python train.py --n_head=5 --d_mlp=640 --vocab_size=32000 --positions="learned" --attn_scale=0.125 --tie_embeddings=true --parallel_block=false --weight_decay=0.08 --doc_mask=true --train_tokens=1107000000
Each number is 500 + 40 x the weight over its row's rms, rounded and kept within 0 to 999. Layers, rows and columns count from 0. Numbers have three digits each. The size before them is the row's rms in percent of the matrix's.

# layer 4 MLP up, 640x320, rms 0.0968, rows 326-432, columns 192-255
100:559480477461569467517481433434538520459529480494462539571577507554483422515523465496491496469546479530505475461487526559449486477516505553477390500490522553544537511557461524533542486462595517
112:522539455471546526488433446515458558587515563535408544510459594515534522529483401557438507515469549512484499470523525532472479587526548416492468518512516558516516479423520505493482497532446588
125:460540557501395477390469493529511516491426460490478526508463503461434489459482485484483447544492455442550561474531521492472496548579458492536490494519513550476485509552488496439465501469587423
113:499456456492483464583590488484479456556532464465468474429458486494561535493514473520487559517478447468528553526494517522425432502471498475484419471503517482518545531501507489615491492550518480
095:507550504572479547507477493467494523574546476431529500536546474484486465533581427512451467563526522530439443490552477545475425531472532555463497519554499450440461515481532507516517473506534512
099:503602579533522439414511485503459497467444442495494460459460461566508475457550475526487484468490503479463553537520478460466519533526494444517544550494495484498527478518465588542469434558548494
092:514507500419436452457482435510479504594502518532563538483554498474549545477513552583519509544573608500481456498516530462508447456432462506490512514509522419508493493456496476522492528492557448
119:552515449487530496500498515576480533525468430496411506461560468513502496464517410493433514445569447493429462527520496554531509478480533458492492622513497432496453506558450509470573514528455398
104:515506438487538523566484456442489552469541501490590532470493576482539463527581508513472441467510491492571568514438559503527475477481514479482517490522524488420559460496427453502460503452532457
092:506466527517531495543458537490539445506444548496423583524497499485511638495470464454539508538506464489524576478519502523431506525518575555489500516469429548415475438548439577458535480480510439
080:570477491516544478477572534477407522512517498443580490513429556554451436497531523557499534573501435543575462474488478450494466485465524507482469526549471486541508495492504524534461602480532531
098:462533525550483519453515565487459452486470557506516482516495458552427528438505511470534485489515471461480430524531550530598492490471463501464497515509452526485463524442571529524448426475538600
093:519496590503494560453496519522398501523523450445534500493552509485499455469425494552518481439514443501516453471525493471543553473530508521439507514493448509490552494528536517453472512520381534
102:455515600503496535487503560554533540525443567479558516464522462530470490500465476492539529472502481487470503481542497478569516519511483445585417559495455440494514477553518519520432574514488509
093:423548531516481502474415595489530469506530526492507561473532465397445452475480498459472498511400485436418518556457468439500473537481485538467545550478469539471479507477554539506435542453521462
092:425477479471471540581523557495530536510504520553436436477469536536497548517519500540559514530476463438541451494457498472568503457422433468487407379507574545558479486549459407545491462521550479
126:556472561574505442466469534492488487557551479466510449484445532579557521505511480452545479490486509434441456461503478522465507588487523498478514413548531522519468509465510463580561523503478493
081:544562456497431464527547510441564589451510490544467479532560532478501545388443524581552499507499466431472526512542465481494495500520534500508522448523565508513473477491510465467481434485505486
095:480501505506506504480528496459497483519519469543450485482580493392471492530521468454501549515487460516470449485435530539407547437470444551499531437568526462508526554383444467501561499490472512
093:529528549519507474545376502416577459448485506453491461486523483519468499493514469498468463530462527532554441554433478465476488572514513516467474585515497497540460489416448482535504454455510547
095:521435503447482424473498494467462487500486495487443513475512513462451530461529459488532483528500539539506442544547456508529485501433562506575480652487523519494508519511558512593518534442468448
108:502568504492509491532537510544490474596488520482517523501521500500536460481548493395422487446485540586535466458507516492474486526452438498591498518460529491487521541535520625501555465451532538
101:416599517431477534456491548513515558564479503528507424401515515539442557462520557466524513513531560541517535508518567508525528507552513532541489476444546502499508419524575488482495544480518451
102:460526489546495450501475470508513508519492497469453508492485509493537521490512487498455528445522475499474508522469504525536500512472510375459495474474496511507500522492595493456615473465495491
106:576516452519531487557540428512498474450491440501421440515529478506435378493535576526476541497444476413524510504486520500440502463491410467571493503439535468442535463481481455506482504512411469
102:500502530459493533556513574476530517485542440459446414387492471502483600456442472339457602517512524519473496483496452499457576546560494517446539460557465509439486488410444517572474511487524551
097:472516540516517493497435489501411484462488488485521494528528548495536576481545459500519477475529529459469491496526516533479473532515501559467473511471492538462597509457492482559454454524542514
088:419490501544525440540490497533501504500456506473541453467504445499520510498519554485513441542521497536530524515551478482444430494531526510514627530527437466509416545445526505470442470460504495
095:494533547608586498578530495503462509520423575457552530540522444473520490495476544516490500510575459506553508456467490521604448537555467467524510452503519454503534549548499514488482559445547496
097:493398441511489480459518542496490437470523557506517416489479546541455485553528498508554490550517526536539490523442444524565522523588501473483494515473527415415508499478539491502473582533419505
106:528496481550584463459508429528480530479497479538534490521523524514491431510497556459497492520579519527443488559534454511464471456535558497467546490460565499469500544465554469512507534556497533
111:523539454505562455511494424469564489560541536540541538454507492574543484498491464506472515476514552393529487449604431475469431531513547550433460557496519448523404515470472491492546532517534553
098:546448442521476571499537554558504488516502521504558469507458524449508489460447513494467505518485465571449499490491539465542403552489477506464482514539431519526502492493502475548495457566495548
110:510434491432553500456489474538486517522515474551594511517535564474525521544507509444432529539441430513524469432549505480532482540516534514539497536535502486503454434547496579519545517403474536
091:490561427562495537447438475592485559522502466483482580543520568412489476498510498486497440545528483504543496449545499532455474492428478481468509571519538471557460542457435564470471425493499562
082:519541508499533461417484457465473511534548532483514546445550426484450468495525525557530522497475508430428502479497467571477469487527566556512553393555463496477515510477491546506517495481543488
095:551532468515486476583560534522478464584458493529514509505496459504470440551497548476571554424537523528597491527465474472515508522571477484507392485561520495569451500549571443525598516501470463
077:495535437498526524595547556508559515523533464529560509455494511497546447511506521545486541481597520545461519478435521495463515499446534529460505488606457484537563524509491513468554527500499547
092:524537502507430449526588572500475528433473469494462521548516523477463539456481477491535459399512448575486521504454455497519493533473502584503427583448490529462499501467450534487507442505510473
100:528518458512503509451543530572556482498558512514468448471410487484486428459511430523437503499553513495488578479462498579469444523455480428514488476450539484540494478466534500563488430501498437
117:512528551463482458510428468492427474494466461551487491492466481516441494534534528494552416560465509541544483499475520533492533557521478531528484497587480518537513437495505532533497478496518470
092:436506479563501559482498524587405528532505511487503545522433481491507524538508458487450475394438487558507582543487443499558498514452522520493525490515466568482499512510451489501517431481491449
107:482572537476552468507540467512542514517522493543449491536444498499440585495504451454469498407461460547464447571523471454458481478502512485485581497489491496453511451473466527476501532457488468
103:476511465499478516492505458498517506508503476498574561538513588459518479431464508559439508592509581566521438529474485533491452515583507491471546539497532524471493514506511480559509520471535484
091:475556491483477510474513432474539483503514455573510462493568450459468515561468592533531548449464458444486529505474500511457469556491539495476511481477561445526539579448487548473545544438568504
115:512565572523453489506515530531505539488549549440511543471512516507486494447514517509522483541547473521520493526465553452531570459509509447484454488503536551454553512460437441535512575471517516
106:438456492565492529464443527476476488538435502468490513539558461492415519596544484524434441495468487504505486459424538535501478450476568524488530471525512484543464530534487511590481539430476514
095:507529459484520492447538472567482484605450542529433565550549432495519493513532511520471560457528484571461459431518469425526526455553517497494430543478506481490544514515527504488479526420549467
093:502513469494500505431496508479467514503531469492518535436445518415456537566569493447534441495439509500484533487463498531478512508506504531483495489505523487488510488522456468483545499395523539
105:529487500562548529502485518512564512472551478498476471515509484525597477496483528578498520567517440478489472536468445490452466489502483510405401530465493487487498398575462481486547493473515481
098:511491535528528506512450514496517430553556432554474519463551459489487540471375451439538461443507511493505548482509447497494490579541467527456536456478512522487547508523551503545571514561494515
085:475528459502525496423578519489532516431512431517479476555540437497415523393451525521470473499532507476527510538478424497500467584456456468455531538465511509515481580509522513492511485495479504
100:556474483531484445499519512526513465554500488527516545535491548500529514492507455483494549505544550517518519518438508505482501511493474534451474452530542405543511578493454516473510594526548534
122:427521497441533509481509496497561475537466516462514548415505507528511529536458486517452492524511599556518469500493538558470492441559584493529525498505482492479533545474498466524506584462425473
086:423471567533477458435463512525523554515404495439561487538459534505465562523475428530526466472448510512460494506536550545559447572509541429375492524556495531557440550547508478527470487509515523
085:490464515560526542428441507472498478439550514518564525513461499554475479483530497475484526506446502455443599489482417507525492517529542386522489501504473499494510515510597459515581459520481515
091:440462491510481455489465544483451571513462513470552460477453548512533468554637467422481494456451539579569484562528517559553445532516606493532454476518448508508487553541454469503544431423558492
098:551480460481542490490523509470549509478389470505466513431446541561476562487468547545417444431492537576502498489496483482465530469454441500524496525524518440483536503513563525533512437480436531
096:468503511497463494457523506461445548510506516477500547462435537505483475554452489515519521495516445519473469455487422507534482551552500544528515560488476469452470435449523548497541513487507476
099:561486499510547485553523524465457469454536530465500478575462515481513454473462447534505469524508439466511502499507563564413501465518479536468507466491576474497484493559469519445461487492479447
114:501391535503464534559511518572523473457499503483493454490438387482468485455429442452480485507524532483475582506489483509503460571543538519472470519532469488477560451480570511564485449546483544
116:558497402462486525482465463499409467412471472503453484528520534510592545488471557550501434494455524545557463499520502413513548472479496521523468474480480534547503442547482547450512475482561556
095:538563451576515491467468516525556518500493485506496479466524466531530533468469489510496468503502493502445526481526473529496478479479469477576500546519435537495421458437533459453458473603450549
105:443521515422490470511512455563447492559509473506489475480526516553560479543504558591449526541463484554511474459562472416525468458576537537584502529619557515439499545416495529526431516478535463
091:490475438489507455482455502443517468510399518483491616511480556522561472456532470442511485529496539438524433525514482490516508464423528492500551480513474550491530546508474566525494557478499456
101:507486493474452494515486522538486536490521489529541555461484563486534518541519485452421545540497595483533441509544544555541534486441533541477446453443503521452461486477484535452506495449474492
088:437494510534429578500474453504466509470499452527464556564517515470543500495423438492457503477523476473549511552501453480477429514492473498485547440517476412517536543526529590505481498516561438
098:474527532572526451551529560532476504516513498563460479526488478544514494540428433513524509531528511504511490465475368508492480477496481444437445423542436515429430476455541502567460446556505435
124:539431458502475516452574499449531564472432456492452536483524519483534510508524448569487469546445469424461506460527452480478515527540483587508536575495504488523498501559483544484419546458521436
098:555531505521488521539523535517477596513515546433461523441523515505484459435467467488398576410448428555484477434549453554495497499494480513503421563518511492423463407529495475499506515493466510
103:468384533473512470554476417464446526496533422458516523471467557451463488472534464462517504495521499528513460541525528435488495487531458506524539511474496485485554523586513487495510545569503504
080:496480517554544459542484557528417488469473492540559552496558473446468427452489405464565519519511515495465518486445485542479560478519534587547529520524510447472441507466519556477510528445481508
098:496532582514512506498470524492480554536586546541529435513513460516617553499481459559435513482475570534510430463455509579450509493463519469468480493515498506460490463508548491544534473494413429
109:504405540473509541464495620497486514544474481537548464523428519525548531591496600503505497469436496503558527464552435563570545413564515463520532441514559469504495447542507487537513559481488471
090:501543504490573372457458518527443490495450583469461545508493501489514506515471462527570560453484566513530515466534541438483498551458484506494461419450589478505420497519526588477509446457514576
108:503493468441440492508544489546496479505563462518532516459549497511442551508488456499479498557595463453466544472484496520487478477484458516471507423487466537403468514447543543571484485515506508
104:509411538506515445426487491544468472504520493490457501497523498515427491486520483497463535478410533456468480497510537552482463553487569498560526505513453484498411453527484459522409415479633507
107:450498560469469482523531500509480485501444460525556535499490461443467509482484477566460543487437499522460485465477467427448525511519522500455462518495572500569462383525533530523547489554511602
098:461484498450572552460484487542538489534525556467471552547458507521551577480473497524424538534563533500560517486466562546499498498500486424556516538542507516481540486415530477509458487533448534
087:544553456452484502520571520537500541465511588471520476567462501489490510486610496516463532574475491516521505478546568505537524569500484536452434497542537472494458564471491547422561532506473530
098:491419525546493514576442533578475533419524521429475447513512512480507523563427418539466560516481479506528505425517553571544466552536534494497514515470494438490472486511500529436513483475511488
105:507569457446476459439461477491508530504415476508559542496549463549511517486513499549451425582497508580441466499560495469549530549503513568528552547534521483457514518458499518480452523518504477
107:433492530483454571559475513482470462567525540433492431459455523477498453436496499481539536489463480523463517511517501518487546520500591490478482462447506497554535477497504466540515494491475472
109:493465443501464496493533530482533509558538478408493396509514479555461471474517458519412537483527507491477502470485520402498459464430515395503476505449518488472464535491507480508493388510503517
083:505446557510496482553494488548510523473507514550460501452543480544462518503515559460527407481508434554535463504459439536498463445460539563478477508515575489488542566495493532472474492532501511
101:529435507444503579514408478469471475446499553518498529461516486538515409519502467491463491494550455498519525560439530465462529495516524520527513432480545555502515437432565462492478454547474552
101:548464456511496492465403489546551445521416446444445477471467528494565500556588537479457552460500547518473487500501421471480435530516541544578584529557514578512465451509547463527487464501468486
106:463549472506544525467495504496554489454491493521535530513475546515538461497477450505502473528541503569556521472548465563574450506502493456480476514520573520577582518488478536524589497444531506
103:429484510482566464497455532471483629489435468499493425552485543554527555596499496437472405403512491542556463516486537455501511485424498534490389455512497474513498479529506598511467524447452554
077:513447465475584396510450497571479544548491549528495517426528476518562443473437513540542462482538460548483494460494525469459450520465505559474440566510459575536540465486509525545502562542522483
098:482562525497527505473522517489477478515463504506458437524525470513487456492483540505565423449482537500479581521490499468473466548556483518486561523472506533507530469517482516484485485503432439
098:497521500544509433548474504550444503523462452462369505534528474467546509508590446477533509490505460512481464540469470481487456500486552430490575467455517485514523554510520531482443494542447439
101:515523525543561506453458446469551534566556495462512465514507521445521469470547479491448548516482533475520481499529503562527461539469484533421570523509545446516451488483438563540560527466562509
098:530498485559444480436518490508491499493415434476516468487512486411515532467475535512466459510602420513479509541503563446556455530453603493490533498556524433461538519447478565414482456420533528
104:552544486605474535500479524515488545487528527487518491466534482550542483419441537436441505475578505459436526583550423461529517505585482520508557529483432423495532481500472498541434492520468513
112:470520515492470504472497501549478619540597432534476458497494517435464525479548526450485500550449567500533476502521542436481449559533571441466523480506544465452568497560547446556500577431505509
093:456473504528511536472538571512487436521515512526485445512450461479532502442505448439561469480543462551452401497459505575573547572488481535466486454500568491452446539459469501495563479471502535
102:495507516482501468548421593510479488537492542466530481519509516507526532506493445414480492525532577517540475469542498434450511545491488468540496476508486479529497524536496511447442512491452530
108:523487473447495497548466435531482475490596471480426514467506537502461473489524440481528527470462442483499608509527472529559455575523525450548561476450419468522553464475530494526483473458493519
095:571479488444450546505480530518521484514463490399459545555513495549532503520505499471490544551546543520581507490461469493523449481520514474473419485521451559477512530413524521510570466496517502
102:431562530544523475442497567495561539500518460500548486499516529510517537510528502456502482498419510524573501488443492500543490514516510458447458508516504516526491423469518497432467510463524515
080:523460520462542478510483513499469535547497521463555539546465501490504494449440446505429500384583431446500549456469462542524509488505508510486474501467504489445451494452469530514493497584573520
096:521485485548517498484440484473522583537518543466454528530551512499502500547513469535484543438468519491484523563468495467432415600385469465513485511513592544470567490458510494494519456436473524
088:579563444423507487453516493546538470577489572476413553447553529548538575517479527521480473446534533463507519509470439575533450523439468435503504567517486481434462494546563456486558559514529481
095:459552433469506518478507494520525473545542526505531491505504459457563495507527462457524559540476466458472474482471456447471563513534496572471498506500506470527484460488488492484514460539567547
111:471517583561458458427493561452481477534545526520470529426534484491536496450491489445464496529592532499473522512528457482506500463460591519518490474440506557499471529457499490515495564452532492
112:482586529543437563572478483533444478520523524615501470568497470457474499487535440455455475436551530554552485503478526459449555494486456450486529434539564507520572524495472592465553487559497541
# layer 4 MLP down (transposed), 640x320, rms 0.101, rows 326-432, columns 192-255
108:493519495475511526489550451487512468566521549541542423489467521425477492481519455502471483474517539488496409434475539510461591501438461511458505469468542538462466429423500493477475476549531465
103:502577543564479519589534557531485538490530418497494519542460460492533481507442551464510481535521482524518525600434569533477528464555556575466433489511540479514497506547484535533558485472512464
124:508497476462468469401486454492505453493422504515557478524503528521529564565526467499490484525485440462447504528569548523458474501578520569562565544486519525495521536473461542540465529434556481
114:500476487506440508486463531512448512494527491524534529528493538492452518422554466440480520450521497479503537518497491497456458613480509527493500486520498493472463567530464447533456556457533562
096:453500477384490473437432533475549472570508487494461542537520573534501486480497560547547430546471481537510452438519454516493504514445478430551478507509601522584498529438491537494518529466500508
099:465498515495495498451488495483479495518542477521411468519507550444486453424491500548463497501438542462561500498481567576449556498514475533478468516487517491532503491465549501491455535458437547
093:604446428478380454483538465486493436458473488453498511452494491468470395498509503548518527475541427538522494502570584433461523510538504480516545470489492580510483569472472512559492464516490545
110:513487505475536452515550615521488544450461505536473485574487510516483409487514417437581469459493452523574489533555467533516506468540521545473457449492576518551414555479456458534485442464514559
101:543444578518435509453456452491584453486482528569490510504508520563431518485467502490469486490492410491397496518503475502409474553479494503473485548505465474534516519449558450520591466485512506
088:516454512485508542451461478561553523473576487469464535517428523464548562482526501536494502489434517517483479564519526482528493445475527541496411479491534518419482480487489501482469484538487476
064:393530468468497488548489439527499387411508486577553605519472470473548561560486467505474474578505478533497505503516516496504534474475447557556443457500491495487481490506526539508559521500433485
098:480435492500479464610568477503457541520450430551543426519442469496504507516593595498534527517512540472507439548459458483485449455493504479563485508484443490488485576505456520544439475490525509
095:511470513420548469488481511507557545469534533422439473526480467586513491451444474519536548518575525538462534462496521503487495574472496519509531540531497538463472468558470435454462466473491456
108:533472489499431582482532463465397485505493544443489564550491457525509433514550572492559523557482488465429516548484554567481497489472425482520440532498522466532493537498483507456468545541516509
100:456499564445483518535506475566527534538437529539499492561480487513477494591523536520589532498457546474605488489493512553502517456474531408539507523491507508523442486442426500496427524501415467
106:519505493529470464402496417506480522437493537511597593427548499530543516459457460509525535500429468557472534527519486491474492531551496509592513547494512490411514495392520568538503566439408541
124:490452457572468470453545582520512528523457514524506521481519505495559514524557462556591480474471454450546451427507473572511456511590459485491511496409536532493457524484519492584501459436489514
091:428557529487448466447455516515485572464474460554514483534554504464496521511452512453496509554491569464476450525543517494488544482551500454512516498547579504459514528472551498558542500491482513
104:586546473470472413458564410487453476419558498557529552499517559519493432450500542504556533476568489454451484488488524483513521551557400526567479508470452493473527545501542508529537507506436458
105:486496519480478438519597492524484451549510541483465381549518484506514491516499476525530498464448552459499532504507439544430514573446488523506482546466482511479482491505545454519467484448534487
101:510482440414439476448534429492491499441492584499528513494535524496497527429589488524483604459457585510495531537506473503455480551508493505524588546503470486484481507582500549454410462516484506
122:540540419456525466480528543512506473435409469437560460466519514503477489517483473527497487520467493504482464487537532466527517495538447538458549543488443501456501522525507545519537465489581498
097:483596528547454479556481421514533513475485526476534497600548571476494439543472523443528465511447487537488511522473466509494513468502488475489469526598437467548524505531458469496525513509584504
099:541531556480437518523536527500484539515455530501498516536524510504516524528436453498526465500538455522525496557531503549525547486503563437570475475526477443528520524471486529520490446503540574
100:492518539545492512505511478463462484520550539541558483477531473454491498502482488462514486542605464582486472467562560424535443474546531465417560393566480471494483485462577486522469494523540551
093:494467489561550508391445515470469510501512470480521525512507462473510467550429488549463481546580531476536542544480500449544450486461565489414466485507572462473433491499495445477526536487518430
103:472526483482488531466550456525595520492451516545461478517438509506511520477450575510486500540468496497500507537509464482445529564560536519453499462477500486539407499527421542463459521453467408
095:562565508438496569563439478526461461506525503514456542488490541522504486557531519464537497523457442515469448479421455501572425565457468508503431538544546538474554473469461470477480567555495468
103:462554451494512455521491493491491549514470512517498473451508510522482503435496559512508535480463441459480493536405515526537529622480545496522594503475548466518529501456519563528454556457509511
097:452549478508479493469482522547533529563542539549529553440561509517517483483515477552512501484489569486584467468473571433514439487530523525515563474513574497499474503507555516481442523485573482
119:533553466536530535481473404515445458518596474480476473491542479481505531517546571536476548493497415459429415495564526486469470480557486582563439445421483581431500565485493452504536540479508528
113:479505477474472499475462573516436498576508569529534555482461469539499480516484494534495530432509431432557454537481514504503494555516429500529480518515452507475523468494534480432485484562519560
098:504447526493485484468493513573446479578562538462416472459466560529493550516498485536466501552509514493513561446471467485528457476539464477444477531512580481462514403568427487547516564445582381
116:413470508539491531493454457492513477506489518480478478515398543470534493433454587552521555523598507465533584469550496495501498424470531523509478462551554530529463560541489558463480466550558468
095:468495591490492506560536442439509473489460487524551567536459495511560550483468521474474515466462503547468478558443458527525465564437499435526510495516513510483420451516532512402485579469435390
095:466560464458498481520524489515506490474515482533568427487530476481468514501511521522496540542516508436527507499491481539495568538440432454464487459498536541506533473502524477485533523515416434
093:488430531484542483530480454384463536455498500495459487501546460558495530544509469506448494502471507433477582492515545497488422479486597416505559515483463563451498504467549446489481527514459453
099:506472489509500549505462466486497454586449566491436488490528504495450530497521495477452489509456534506465531471545540467521493486448436455481484506496505562459445496513486505472505458539500429
096:515491470536509482453492500474474492446536522529520495437469483436464462533482525435549545539420506484463533464527525534525510540554489487535483460431473448523516505496474481519439518498554498
097:589485495559541483482535541489465437574502520549525500521422436503485483513438522523464484508466497513433455494459513467511564468552538569521475590483518504437546551434463577508488528559497521
117:499573495462519497543436386489521523476520504421465469525597450610513467521547525474481543550487493487442545519499577469480580522484460545554443498503480578518595482498533482455494529583440485
097:506597492478489508483541505435546428450467486494548544549482561535486476542425512451515508533477488476506468453448513533509484472517512498587512490597500456543468467520435527535525515573508456
103:512460572548441412493481520486497471446491479527555474473553506518507485468421492551484518556511622514547507517440516591471484511500507475476422474507477488527481502596466508556521470491524485
096:458458564543589402484483453481423485490522502519594496557500537558489472497481559458477547500533492466519428554513525586456557543438597520523517468472490492568496445481497581476571564455492488
097:442506464497502549502478466435456503470546501443518466478501564523484518450530500454588446520510509523555526525470445467522440512520464572571506507501526479528545431488446469537426494476517539
111:567543534496500493449475459589519521562436457511475453499527441485478456525541554506441473499571502435584491419560480481465517475437481566539518478553459483555534466555451470440482495525458536
112:475499494482440532484469534386475526505532448520526504501451478412585501539504554488410477516455526588502465548538538464528511403522501523524520529504506471535557588496504466537498496487472513
095:463528541557416505488517518477519549413566459527475481429440449513495519484431459433525497507448444496499504514503490466508534466532456516513430511533561487493444405491524538508556523505479440
093:446508540540547508527485600561533500513479471543569490579598469475523450453502514485411476455553533516510517551534551475499464574461428491542480480498505517516551470546474523487532571580373459
104:537463488489546518491527462487452504494476536555455518508512540530500527489533530508486475531496516507492508470530589595500494401496440453463529479483472501457475554470527529535415492519517521
101:483505520467492486455515482489516591539477516432448489487467520507576547517547523454468554438505507516530535493491534463484507555478483479480494556524496480607509509462535545478509525480507497
087:488442520443461525489490474550454489464533512448449434520440507455470492588441512555447526541520498546532436558503540546467458505555537541497480478487553459485521517556466474509526508449525499
094:431553539526507564537439457501506493561582489519413552432547476525462525426450609510454461465448557535449552521426546481514534491502466497496547445443451550570522489520509485473503516535471519
113:500449519486464534424526456522555474494531562517532445550526533453462491462476482558550461483513528562501530591464503471477440477541443446496483491533530501448383570569529482567507413546485555
090:500595468504499506555581520495478519442568514517412525444472475466570520478481546533531498494486521492507515522532518508476454477503495551513532498462467535508576488566446523487522524596443512
083:459548480528505495450506450486497568476499536469437554527484528451496486469507467573484508532516476510525522507591501446425422572522523526513442545503599431450558570531515447461502511517548601
091:474542512452450390620536485587475488546581489455457492531520537539522499604484453542506473497581496476495550468443517484527477545550511495468467461445512463460621494526501515480570493500502579
095:520542525524522483502499534520484519509526507486497512505522438427538496556552503536519463474471475453474538408453437514509486474421544450466553453483477446517431499584500530495511474509549433
102:445456514572524523527519531469464511533466508532472507512564589495482459516535508466521520439406514539441507522557460467553541526508390522504508506479426522510575457435464426492503475528485472
096:473477510482505477487499498593550502520419461514468520481526432463508587499607483473518523473488547504451554475483464428448499441473476492584493516494504519533494496456471491518488460494508565
109:523477442586538526527513579523549547522487480438474445490476500455456564523491572535508511474547500464515547515445504483516536510449474471522507531470511505505435496479525487512536512522400453
107:497430459472553495524456472517437475446464487521462473467487586457516501503514479524546408542557537509523507501443533510551550426465453574532523447512445512497475533477454485451458456539525465
093:427491530483554473540534495495468519509573522588459429552584479493540434531496519500506448504534524474541509441503442473503487513575599511416591449462559429500593530506470531525540563415542486
106:546498530576539425522523534524433460552480457430434556566459453544534482496519492496549417489520522529591531552515486487497534514519486561414497507459519574470458508532480503483473498476495534
088:425452497470464507499476498492473516524490555571447471540487512551493428529464478528542559465489487509575455462536526569494504574565566476541465507474473520465483503508539450523493483499581547
103:498494482492552457514560507516456452400462557470466437493468428485522506504392501539521563543525466454400456423517484439486492509553535515549505498458485514458523466507457550539492481433485486
091:475502518511501542458614502551524502471467477525475583466503470493450471501463485555507503494531489478425455524523484529556519506516571522564468525488464420423498413482518492537559513545426495
105:481573475553478558549456489479465531439519569517514514499542528512578517495516472553478487553471582454463494471496565559446481537486475475504527479453490465493450562497479540525474546464557460
139:550480522552464533512627520477485495506446487473525488497494529480506477530504483508567496542525468529556514538472400543510457440415442450468570482447552408453514585471541493505455487514504487
105:491501465537484410482459543525539500538524529459495503549550522494550420485491484487436481513479486525516625468595562477451547491502495525554524497444504435436497517516487464445503497543449474
110:508550444521480465526476521578463462502575523492483459490453475528528527463529510545518493474491475473439506492552491473610473503541510565485448511506480517524414439461531472434583497505506453
085:541564457511527511470546516558545556531543500532458446534450566556546530583490515550473480485451485542519531523567561523437489493519507434446489497512461517556563462514479453553475508532543502
101:511533428506586497470511563542563478479509460597515509531459533504521457522498523486509492522484484550541475487439443486484541430502467521529573488485515452515472529453464583549446512530422570
097:445519467494547474528458445472503504574605513564533480522530524580381436446502510522531446486573479496496457491508529506532575572481454509507519459538523518509513543530537513586523520530559538
094:529495519541447508535473527522503556508532520536468467531575470435454479505488478419501480513474517586515511522440549502466496482473507453547553550468457451529483486508532509499487513554500514
111:531503527536469549498445489513473532545504540472523503519473509466578523529465503484517540487420483486513473453490561485512500529569570498581466554481500502591525484474515506452549560444480450
103:529439471536491503503496539534455496521482429505540475538490522481507548530485489517482452468477497468501531437539489474603488474450450467494517492473512527549489478436564461595469459571459514
111:558561464568461502527512507550459490546502512433561536488473495477478465473510575477568544465541509456524424564471422422528597525524495505551461489510445576495524465555555596432442530477491516
095:474524490516484442562462485442514533488543505486570487530486473492464502440455455426488515543512512567449450605504554530570499520470432495412568555522473540479500472503510541472548488568531531
082:406473540518509496496457529553453529512531465588542573461500531485495541554527479493544511482443596522512444498452467494486500548549515511531454472481505471491534468525529449543478504494442542
096:413570485409441422508558505421493490522523466481556577516466451493462462498439509497487513495516486515483502546464482490558398531532494561504469420546492454442549436533425516515477560529434425
096:566529513476457470510433513514509463486566500493506568508484483542483571498449565479546521503486540521534551494493508556480542496530450486545560511490520509498453478501517464556485549496422499
098:534479549508493488468545503520501506533448491527523510522522499503510553563434475546503536548459416440508461458490493464503535516515517522563517526471467481491520479491564492511549483496562487
098:474450477465569501468472456518527442421496511519498502491469550566504474520499528422486521563422403564472476516472437547471571455500465592581505517565491516532498543569530401535511550491499463
072:452500503484496540474532452505554462486480456555460533508466477487550554534438501435525492506523508451459526461493495475515528463438506472467475496460463480464524449477449555473536528505481478
101:493526428509473468467461465511516555476438511505516523565533483457492488520563495507463569529460499473473536408492480501490486540582510416526518523500532478464542603499389469561503553479376513
096:495549476474470524455465500519523540543563494491444517460508530505491448516493561537427558523510483461493492474506476557436461543511530519474538413485432482492517449476557512493498488443538594
105:491515564510481514529452493517535530475563520465477459448520462482529563441529487547469494514488553495489529577526504511445472460471445529528453537503482525517488484478509457460468535522392468
107:464455480572493522506554573553478511583512516503486406517423539549538562548499545532495508476509468522431540444544501435519497432487535435472526476508498497487438441538556476582570473542456445
082:421519500579529504455503521547509544483507471486486493481526512522551502444472513466548501438492526605438496530519550500462457411525514419508576519511561518458441563547502544531595522516464491
106:556506465471487522535523483464467439523521471463479493521444480417467497486491553470507478432514534483526509546465494530595504515543490535516512487523519494539594529461525537543471604481518460
108:533464504456463540534577533471470536479443476525503494536473454496503502563412505589563512442494491534522543491475456482474509501539405534467534508526505464475531532590466507480476557578515472
102:467509510449491488478502485483447524502440459441431543469388493527389418506451535409459507496456517535456512577520482608534572557463516527512520502463510491497467580511481460537518440516440545
101:464485442446536523486522433488494524537434511418489527536452443603513514503455517512508479501480523485467484524575528538488525442453533407523522543539429476524564527468520574523481497484567514
097:528454483548493475515488489495527528469537468483523538494542488526496555528516573549542494472488491464503519488509437491565422516530395516528621519487528491607535453565565510494450608549524465
113:573548465513573518510529534547394494509657498488479549517496489483472511495482531474517492473481477511546526539455554517503496487449461547487457486529553536504541535562530517415562456484476478
094:519476431499487481495549531509469534454411552525526439537539523502498542483522538559572473479474455497540549475478478440426524438520493499525543541587451563513456596516473512506459444519495526
099:472520558524524510477529478512499520458494497483528503422519475468499474476486520546537528450429394550508490527503529469516486487511531507543509480492435551495443473466548511428548471535543510
117:477505458422503461503473501443500505458492524432503524609525495497539573461463457464447497514483490548436492527494437458467413479525447456499510548516431505495489439541477507447503430451618454
106:519528463492473543511496498469490563459511486443389511490527504473516507449577513440467485462557499459524496514456484530554496544432480501439481413495507542608428570454473556537515433530419547
108:505466513476505465471531484533524498495470546568532545492475438501457504530402545442620498455514511540508524500483428472449570489513446477498472498533465498388491521465508412533525381399529521
084:535492533535378475509567521592535483549514484494522522472554548511560529550490566542520571484443532584506420518518510489465486462472519506543509485542526590446550470509587515436465613456430469
089:548530513485531461519542528584534497494437467471529496533500472487525435504420467446509451467504432537566488511496468460514476520539547502445534528464521409528486484503555486508491558517548595
085:513445571543565532531546528448535468485514534525558487540514513422512506586536512502502522556472494505479471477575517505419517518483450482554542485471477577413487526486522493511484517463482505
092:495459564549517419469489539525470460524510482496539486526511424489469478525516519487506435499543547533514512421537577521523510532485518417555461527566506525535500550513488472547514553487490486
093:535456447490528433490482506516490456460418502507502507470510575552504567576440528491489547464546480521503477467530498564512476505479435474451456525465490492529487503464499469486503491509462537
117:508539478554526538501454485535507542505554495495459478475530574487605521468554515500569476482498444523495503509510467460546460357512433539463460514511526520539525484535435419538446504517502435